config = dict(
    num_hidden_layers=22,
    intermediate_size=768,
    qk_norm=False,
    init_std_o=0.022,
    init_std_up=0.022,
    warmup_steps=200,
    schedule='wsd',
    doc_mask=True,
    dataset='wikipedia_en',
)
Each number is 128 + 32 x the weight over its row's rms, rounded and kept within 0 to 255. Layers, rows and columns count from 0. The size above them is the row's rms in percent of the matrix's.

# layer 19 MLP down (transposed), 768x192, rms 0.282, rows 703-716, columns 0-47
size [ 98  94 102 100 108  92 100 109 102  98  89 105  99 105]
[[104 115 168 130 110 151 145 177 149  92 166 129 122  56 162 101 114 171 106 144 116  96 129 133 191 162 108 171 126  62 139  78 129 165  97 196  78 167  87 113 133  60 187 151 108 115  78  94]
 [ 85 106 164 171 114 129 108  99 151  97 105 172 138 114 139 152  54 118 120  77 151 152 133 117 117 137 116 136  69 108 107 113 142  52 150 112 167 130 163  91 137 134 120  99  92 144 163 118]
 [ 62 146 148 140 166 135  99 168 118 130 183 106  31  67  63 114 150  75 105 183  89 129 112 174 190 153  86 148 166 153 114 131  98 122  77 129 137 111 103 174 109 115 115 116 183 114 110 124]
 [114 106 158  99 138 113 115 157 160 173 112  94 119 103 116 197 171  87 112 147 172  99 126 188 126  85  84 158  85 206 140 192 108 124 166 104  97 134 146 118 106 175 144 133 182 126 122 142]
 [136 198  96  70 166 167 128 144 191 154 106 119 127 127 135 139 151  90 100  91 153 173 128 111 130 141  76 162 121 152 111 150 125  94 132  97 151 166 157 124  69 176 122 148 100  89 109 181]
 [157 225 171  83  84 154 114  91 141 136 115  94  96 136 126  98 117 151 156 126 175  93 167  96 114 128 167 166 146 126 150 159 141 111 122  72 129  89 122 149 139 111 142 116 139 111 120  96]
 [129 123 169 138 147 166  99 133  84 138 136 141  58  60 107 168 129 148 148 106 113 110 140 206 144 136 122 158 137 126  96 189 144 143 141 127 128 139 107 118 163  96 101 189 103 160 169 187]
 [145 145 151 134 115 130 106 137 134 125 166 116 127 114 107 132 107 137 138  91 102 139 170  94 106 110 158 135 134 151 153 105 149 131  94 121 143 140  91  70  96 138 154  69 144 170 212 100]
 [143 118 157 120 143 140 136 140 133 132 156 132 116 171  99  97 107 111 140 153 112 170 135 114 118 106  67 164  83 139  85 202 122  95 142 128 117 109  86 126 136  77  70 144 167 119 154 137]
 [147 171 159 177  91 118 118 119  99 117 153  80 138 147 121 168  93 136 147 162 140  97 153 102 123 111  68  73 135 130 166  94 115 185 140  86 133 139 133 128 164 142 122 151 114  68 151 108]
 [ 82 105 112 108 148  37 102 147 149 101 171 102 141 183 129 150 152 121 137 101  71 144 113 139 145 141 124 178 107 182  51 142 146 101 169 132 141 182 152 131 138 144 119 105 123 168 126 126]
 [166  17 106 159 133 159 144 108  97 110 140 115 148 139 153 136 143 152 135 133 136 171  85 132 121 112 128 106 122 123 126 131 141 147 113 125  98  88 169  87 124 178 127 121  41  96  87 135]
 [144  38 132 152 101 146 162 178 112 102  69  93 116 141 148  99 107 174  97 104 121 122 170 122 113 115 105 113 138 108 124  82 101 101 167  97 149 104 127 111 103 126  75 177 156 190 145  69]
 [130 102  79 107 177  59  73 128 158 139 136  70 143 126  91 117 142 158 150 182 110 114 154 120 148 119 154 171 122  97 123 108 165 116 141 109 192 141 128 154 114 130  98 124 147 119 129 129]]
# layer 19 MLP up, 768x192, rms 0.263, rows 704-717, columns 0-47
size [102 106 100  96 100 101 107  99  97  99 105  96 102 107]
[[189 133 126 104 158 120 145 121 116 180  87 171 105 179 128  82 158  88  94 100 125 165 136 139 196 184 170 177 131 141 200 106  89 155 131 209 143 155  94 142 147 109 106 142 147  99 123  80]
 [127 107 125 142  80 142  94 130 151 142 133 132 114 145 150 126 112  86 135  94 130 102 129 149  96  62 191 137 102 139 137 114 193 162 202 128 149  97 106 193 122 142 135  96  77 189 162 109]
 [110 148 137 121 126 138 121  95 158 179 110  87 141 122 124 122  79  80 133 160  98 143 138 125 138  96 138 135 130  97 112  85  55 157  97  80 189  93 148 117 180 105 113 122 128 167  94 153]
 [ 84 103  91 122 103 111 131 129 157 105 120 107 190 123 140 160  96  85  91 177 104 116 170 111 218 113 103 153  47  86 122 118 151 110 132 113 123 119 157  82 154  90 163 209 125  91 116 142]
 [ 82 112 180 111  90 179 118 124 123 136 112  98 169 194 182 109  48  71 159 122  96 133 140 105 163 109 134 152 127 152 114 122  94 152 126 162 145 166 126  83 102 137 151 111 115 126 173 110]
 [173 161  94  60 145 131  94 150 116  90 122 205 118  62 182 142 107 113 131 154  91  86 123 113 116 160 140 163 138 114 163 125 134  89 121 120 169 138 134 133 107  95 106 150 147 118 121 127]
 [ 89  94 181  78 146 115 127  83 122  94 129 134 112  75 200 152 106 183 126 133 105 135 162 113 167 145 138  89  92 156 101 129 142 198 172 134 106  83 113 131 140 168 133  98 146 114 113  94]
 [ 60 158 152  99 101 128  78 125 113 114 105 121 157 141 111 124  80 112 159  75 159  92  97 123 102  82  97 128 185 145 159 135 118 137  93 126 158 109  83 169 179 123 155 111 129 101  80 117]
 [182 160 158 109 106  92 163 124 101 109 152 133 125 115 130  54 155  89 190 136 111  99 140 103 152 176 144 136 135 100  52 195 129 177 178  96 100 144 154 152 193 134  80 139  75 131 164 122]
 [143  86 150 119  80 106 160 187 120 147 122 149  92 115 140 139 133 100 134 104 106  86 177  71 200 101 150  79 120 173 118 111 126 167 153 179 103 160 102 205 164 136  87 153 207 114 116  66]
 [108  72 188  85 131 127 154 176  87 101 151 165 120 120 128 188 128 183 148  96 143 108 107 154 114 127 176 152  97 121 107 185 124 188 100 145  91 166 149 117 126 150 131 171 137 126 100 103]
 [114 160  82 206 134  82 113 196 173 109  84  87  98 118 129 151 106 116 228 174 130 113  92  84 143  81  88 137 130 121 161 157 154 181 106 133 179 106 134  85 110  96 173  75 127 118 104 154]
 [216 162 137  60 134 100 148 121  93  72 120 121 162 100 148 149 194 117 102  60 137 159  95 159 106 147  98 120 162 113 144 177 152 166 146 124 146 185  79 172 124 155 137 105 171 130 114 131]
 [107 111 125 151 144 112 102 136 158 150 128 200 108 162 178 158 136 102  69 152  97 152  86  76  71 169 129 175 135  73 137  51 142 118 170 129  85 143 111 144 110 128 190 138  93 160 125  98]]